Each number is 200 + 40 x the weight over its row's rms, rounded and kept within 0 to 999. Layers, rows and columns count from 0. The size before them is the row's rms in percent of the matrix's.

# layer 2 MLP down (transposed), 768x192, rms 0.258, rows 58-66, columns 0-191
104,161,121,221,163,181,171,169,228,229,187,268,184,236,221,108,304,179,207,185,176,233,139,147,131,195,121,179,227,224,248,239,223,244,216,217,192,204,147,232,176,202,206,101,211,157,196,130,168,198,165,168,279,157,181,161,205,232,198,195,211,150,170,181,241,281,232,232,167,195,213,271,178,187,231,203,188,224,251,248,252,180,184,168,277,200,256,99,214,181,225,169,233,201,264,237,100,195,188,170,162,244,223,203,199,242,253,131,202,248,197,209,156,179,118,168,181,145,314,223,236,203,205,267,159,211,230,173,225,123,180,179,177,193,208,206,242,167,276,231,221,196,258,230,241,231,132,170,216,193,163,227,211,273,184,277,216,181,198,191,218,190,221,287,249,186,158,181,194,149,207,186,242,200,232,219,177,215,164,227,209,213,203,248,202,249,232,232,173,260,179,167,214
102,156,159,238,225,124,208,302,173,227,224,172,200,221,170,169,133,213,171,167,291,186,254,198,146,233,154,167,162,185,152,236,135,237,216,176,196,199,264,192,264,230,184,145,196,178,191,199,188,257,201,163,282,165,201,158,191,184,155,187,183,164,151,216,161,270,221,239,197,240,250,172,221,190,196,210,199,240,262,194,150,204,169,247,140,249,126,268,199,270,203,172,213,201,219,222,178,309,91,168,178,207,203,177,170,204,184,192,226,184,193,147,125,204,220,187,243,217,153,149,197,193,151,190,163,279,177,226,115,224,254,220,205,240,182,211,231,234,162,177,255,284,247,268,144,268,235,193,133,152,249,153,182,229,227,177,172,230,199,204,182,194,113,209,205,221,235,213,296,191,201,207,259,224,150,143,189,181,151,225,206,218,191,253,176,238,205,203,211,269,205,186,143
098,151,256,224,153,158,293,267,181,211,206,263,158,205,132,209,175,163,188,230,155,208,174,168,165,204,193,177,196,196,205,129,252,244,225,236,254,235,227,221,179,191,119,220,245,185,172,160,198,278,139,72,183,217,198,195,257,215,174,191,269,218,153,187,87,186,136,136,202,203,140,192,233,189,218,133,238,170,164,178,218,194,150,225,198,203,225,181,205,215,212,213,255,219,276,231,158,278,126,186,213,219,161,117,207,257,213,210,292,209,218,223,208,161,258,216,155,138,149,204,250,170,223,225,216,213,225,281,157,192,242,198,219,290,214,237,231,242,193,171,268,190,189,198,188,214,219,265,126,206,131,171,271,191,131,212,207,204,229,191,231,197,205,186,174,199,268,206,179,171,226,180,239,154,132,194,173,207,147,226,192,138,163,239,190,169,224,224,200,223,159,186,140
093,217,247,202,221,252,168,169,161,219,179,143,187,132,303,219,226,199,151,169,187,192,219,273,188,197,228,174,170,204,216,213,202,156,215,262,154,144,194,139,193,183,104,232,202,200,191,146,139,211,290,100,161,109,205,192,247,284,288,183,109,224,139,195,221,174,271,195,175,269,253,235,247,209,156,173,218,223,225,200,198,173,150,196,144,190,204,233,276,156,238,171,206,232,226,171,164,216,162,150,229,158,232,206,130,177,214,189,274,216,170,186,178,176,154,210,173,204,286,244,202,141,316,246,227,159,238,182,153,223,178,225,183,209,244,192,191,236,236,222,230,186,233,247,160,193,232,128,253,192,191,179,196,198,168,227,182,209,168,162,210,254,181,216,215,206,168,253,197,170,154,158,119,207,223,193,108,216,201,186,207,175,279,210,164,218,231,193,163,156,185,174,254
107,236,163,192,270,255,241,161,249,226,180,184,215,282,174,193,161,200,248,189,184,198,102,272,247,155,140,296,134,165,117,143,200,287,193,216,269,188,177,204,150,184,217,159,175,209,200,265,226,231,136,251,202,176,221,249,279,161,172,255,182,194,258,165,222,138,166,174,194,183,187,229,171,164,242,182,167,213,227,206,222,196,209,156,174,282,189,220,243,274,221,196,227,218,126,179,177,140,191,186,201,214,199,200,216,156,195,153,146,229,153,244,159,154,165,160,264,230,206,186,227,224,183,227,221,184,222,233,157,135,200,227,262,229,240,124,232,146,160,209,132,188,215,211,156,200,178,229,229,231,164,122,224,189,175,135,169,235,226,150,207,247,206,139,177,191,242,146,232,160,214,203,195,203,274,237,178,172,241,194,232,100,274,209,214,274,232,219,200,202,139,160,231
103,179,256,152,133,199,186,155,186,275,168,212,255,151,212,198,180,141,217,180,138,195,209,164,226,161,174,166,211,187,197,163,275,234,209,198,258,209,214,224,220,149,249,287,187,247,137,130,198,161,269,256,99,202,219,133,192,191,200,217,271,174,143,115,228,186,226,159,214,209,140,175,233,197,196,265,206,218,195,127,220,247,208,223,227,157,137,159,192,204,214,165,256,221,154,220,195,200,234,194,179,199,251,191,287,124,124,271,201,220,196,173,248,211,221,303,213,222,228,269,188,202,247,220,208,188,212,258,263,184,194,282,180,212,209,176,141,285,145,170,217,224,129,104,188,217,165,178,220,198,208,213,265,220,213,217,218,175,189,163,189,254,193,211,190,215,265,141,151,189,217,188,200,106,164,165,143,190,261,227,178,134,233,189,192,206,177,239,179,197,202,172,243
109,208,221,164,197,283,235,201,258,199,178,196,217,206,205,219,156,217,147,164,243,231,234,229,299,175,249,261,251,185,248,207,254,146,242,195,190,212,207,199,233,188,185,207,188,273,155,223,158,164,234,223,262,194,139,121,79,170,217,178,215,153,244,176,204,241,173,198,193,179,176,223,204,224,208,189,235,188,182,154,165,228,157,144,224,172,205,209,315,262,154,200,232,198,166,209,145,153,215,200,193,169,198,175,273,234,181,241,193,228,189,236,187,156,167,220,221,202,196,163,206,230,240,150,306,206,207,201,228,241,210,174,182,181,264,97,227,311,215,204,225,220,233,199,179,210,228,157,194,195,199,260,168,152,214,212,190,129,153,142,237,258,107,199,195,142,206,205,223,116,140,226,190,191,170,234,235,266,232,250,233,156,173,250,205,229,199,145,205,141,82,234,206
098,172,191,159,183,144,207,255,198,163,212,159,134,197,189,211,162,163,200,169,192,228,153,167,216,210,181,166,254,223,196,299,106,197,189,194,209,184,187,256,283,101,198,171,186,252,148,248,211,220,179,208,147,221,219,230,145,164,215,228,253,186,76,200,246,158,252,161,201,157,212,291,255,251,245,165,167,239,212,203,164,249,280,222,154,216,198,158,252,249,200,204,264,176,147,164,214,132,176,123,195,232,247,223,222,179,205,170,174,226,136,191,220,208,244,212,169,163,221,124,222,174,243,238,183,168,115,151,283,131,127,162,239,188,134,227,224,149,214,210,197,157,265,156,234,215,229,222,225,163,221,198,159,184,217,140,198,202,190,241,226,270,164,176,204,174,166,227,241,145,225,164,154,270,211,207,182,176,213,217,215,163,152,207,213,253,174,192,267,219,260,233,171
100,221,210,223,203,164,192,274,179,96,171,211,180,213,208,190,242,128,128,286,195,255,222,203,227,212,267,242,263,225,177,197,205,238,198,163,207,228,222,261,213,195,178,217,279,194,161,95,233,258,161,150,230,126,196,250,237,194,167,203,171,200,244,211,193,219,250,141,134,127,181,216,190,179,138,204,187,190,171,248,237,184,242,196,162,207,184,186,214,132,170,155,206,269,124,236,227,201,199,184,190,222,241,161,150,180,170,199,124,240,173,201,238,180,263,255,131,260,225,227,155,125,163,171,274,199,182,232,203,295,252,169,185,149,317,171,176,111,200,212,180,267,174,176,197,152,198,232,193,150,206,209,170,227,224,217,200,170,171,208,276,129,201,249,168,202,240,168,204,147,165,134,239,201,181,191,184,219,172,188,201,179,235,196,173,168,168,209,228,210,271,233,259
# layer 2 MLP up, 768x192, rms 0.274, rows 59-66, columns 0-191
099,191,232,235,213,210,190,108,137,159,186,230,260,202,263,236,178,262,242,176,229,199,157,194,205,170,176,306,209,168,123,242,219,190,167,168,255,233,238,215,135,183,238,205,222,199,185,160,113,196,274,140,239,209,293,164,222,153,292,146,225,157,154,209,107,199,182,198,173,156,241,182,207,265,202,226,204,162,188,158,206,181,172,95,154,244,180,200,189,249,130,175,177,198,211,215,207,272,219,186,176,190,249,228,183,179,176,188,219,221,195,256,220,235,223,189,219,223,211,197,168,263,279,230,208,184,196,224,180,283,78,233,255,232,241,224,137,246,236,263,188,223,186,194,193,166,185,198,209,171,159,152,180,284,149,209,209,175,203,220,200,194,247,215,219,197,181,217,122,173,222,142,242,212,233,254,180,176,272,169,177,162,263,209,184,196,210,262,219,136,199,128,191
109,225,268,241,133,204,117,221,306,282,122,181,204,204,195,192,165,215,200,227,172,234,250,320,213,184,243,212,124,226,198,226,169,235,235,149,178,152,153,152,244,213,275,154,170,181,209,149,239,196,238,218,189,277,216,209,259,167,301,188,195,170,210,171,290,133,244,138,177,223,147,246,235,241,195,214,220,262,164,165,120,267,251,237,220,196,154,148,213,237,243,146,205,165,180,205,248,239,219,193,222,155,179,163,135,237,214,176,249,159,176,178,210,134,171,182,228,201,247,152,264,226,207,165,242,156,121,204,273,182,176,196,209,215,190,167,203,236,234,182,257,158,166,199,159,185,182,181,150,194,127,199,214,228,277,201,216,177,177,210,174,146,208,148,212,152,216,226,210,253,172,224,184,240,268,228,238,204,233,212,218,215,190,197,207,203,197,196,212,224,127,184,262
097,241,135,249,173,203,230,229,229,129,211,193,156,168,176,272,246,220,222,181,260,134,187,189,194,241,138,157,215,193,211,191,151,168,219,193,271,215,173,185,228,288,165,202,229,220,125,201,226,226,243,195,164,191,120,194,182,166,158,267,175,151,128,201,240,252,204,171,200,175,308,220,195,176,200,179,169,175,193,179,135,224,132,189,206,284,175,124,143,180,172,159,227,182,202,171,209,136,196,236,183,238,116,223,150,181,126,192,236,154,180,211,187,233,254,186,178,127,244,199,255,228,230,176,177,175,234,205,148,190,235,134,260,208,232,149,185,162,137,177,171,171,306,288,216,202,201,169,183,217,250,221,219,216,300,168,194,190,204,202,222,190,251,197,231,182,148,216,151,237,210,239,145,132,164,235,193,228,212,214,172,290,183,236,201,173,170,84,197,189,173,203,209
106,206,212,205,273,218,197,159,247,223,111,181,211,258,85,142,248,205,208,169,275,185,232,224,226,162,170,230,247,264,135,123,195,252,183,231,153,206,220,197,220,226,199,196,87,197,205,215,180,213,244,188,267,239,156,176,181,235,143,183,215,172,197,227,171,215,154,115,268,192,196,95,212,180,168,130,176,224,158,202,169,214,189,209,252,168,181,167,230,202,208,177,229,185,161,254,145,167,145,193,156,196,193,176,193,212,188,202,130,130,237,182,195,152,237,159,195,184,225,179,231,213,189,194,258,185,176,133,234,161,211,173,231,230,189,121,181,203,193,258,222,249,194,202,233,206,209,195,199,257,225,187,233,98,169,179,217,203,212,223,252,218,230,169,292,166,269,270,239,162,213,192,274,102,241,233,156,203,226,220,196,202,264,207,210,213,156,196,193,217,243,314,263
100,197,209,209,178,246,245,185,229,203,173,208,240,106,199,204,269,224,205,158,144,163,189,210,264,261,179,257,195,146,246,211,160,214,240,198,255,199,195,254,208,190,149,233,199,236,224,191,192,169,157,268,249,169,187,174,103,209,249,209,186,161,186,203,208,184,139,149,239,229,193,179,194,152,153,72,209,132,215,218,230,207,234,183,212,204,178,172,124,225,196,184,232,166,120,153,132,228,276,230,260,196,193,226,174,213,156,173,214,252,249,208,116,267,197,188,257,221,206,161,234,208,263,220,255,276,182,214,170,155,209,221,225,217,196,148,208,184,205,194,278,198,259,150,188,184,128,249,245,224,161,115,211,286,177,190,200,146,133,217,152,228,108,243,186,191,153,150,205,191,157,161,222,146,179,196,157,146,182,186,225,101,156,212,226,206,214,170,259,157,225,185,177
099,147,247,202,196,166,250,162,246,159,217,175,227,260,204,220,236,208,200,203,185,227,183,207,153,173,197,174,165,174,191,190,200,156,283,252,153,179,232,146,176,223,150,207,181,205,189,215,184,217,220,147,182,203,215,189,150,198,263,119,134,262,248,211,211,274,233,203,238,279,176,208,303,173,200,248,191,201,180,141,180,161,197,217,242,231,169,145,202,205,201,155,142,188,165,278,197,203,168,163,165,160,168,167,209,170,205,167,176,176,112,127,165,137,252,176,135,168,296,206,201,219,290,235,233,233,159,216,158,205,225,227,214,225,222,267,257,234,158,171,257,166,242,190,158,185,320,225,196,172,251,233,147,232,173,238,165,179,235,208,165,304,142,159,217,201,219,222,237,195,245,208,231,147,245,225,210,196,198,254,199,92,258,206,234,189,121,255,162,232,211,209,245
099,213,147,248,215,233,258,157,261,175,158,239,181,210,258,180,200,192,242,169,201,173,205,196,185,174,227,229,229,141,113,195,176,215,198,136,223,211,261,185,194,190,117,210,241,120,223,158,172,199,237,233,161,215,147,213,234,247,127,187,109,265,230,190,186,183,244,190,121,185,159,254,253,133,207,202,219,200,154,173,159,158,180,207,203,205,188,171,211,210,124,284,221,242,182,242,233,235,245,184,185,255,245,242,174,185,224,218,258,213,171,179,257,183,253,231,155,160,180,259,227,144,141,200,214,244,159,189,140,188,223,213,193,243,220,155,267,190,148,113,235,290,234,165,177,109,289,216,203,238,143,202,146,222,215,209,190,233,153,155,195,270,157,228,214,259,123,178,206,190,144,238,195,181,175,226,168,221,239,247,226,145,210,216,228,232,210,188,225,136,196,260,289
100,215,200,119,133,207,206,207,258,178,255,169,257,233,236,231,199,236,327,245,162,195,139,219,201,309,264,220,189,200,199,133,231,226,142,220,213,165,258,210,252,186,208,193,106,255,171,176,202,153,212,249,255,227,192,111,112,211,287,167,230,237,164,182,166,180,147,222,199,264,213,143,232,181,233,171,184,250,191,234,141,245,228,178,242,267,199,228,190,215,249,246,202,167,195,228,135,175,178,187,158,144,273,226,171,233,151,195,233,154,156,229,262,190,177,246,229,156,188,223,218,195,240,100,172,235,211,237,152,172,183,170,159,292,200,174,237,216,167,178,197,168,189,145,155,182,170,179,214,215,201,252,163,155,183,216,202,191,176,224,183,193,203,191,97,248,128,231,251,167,182,201,150,177,202,213,233,246,236,234,193,224,150,237,273,225,221,210,191,209,171,224,212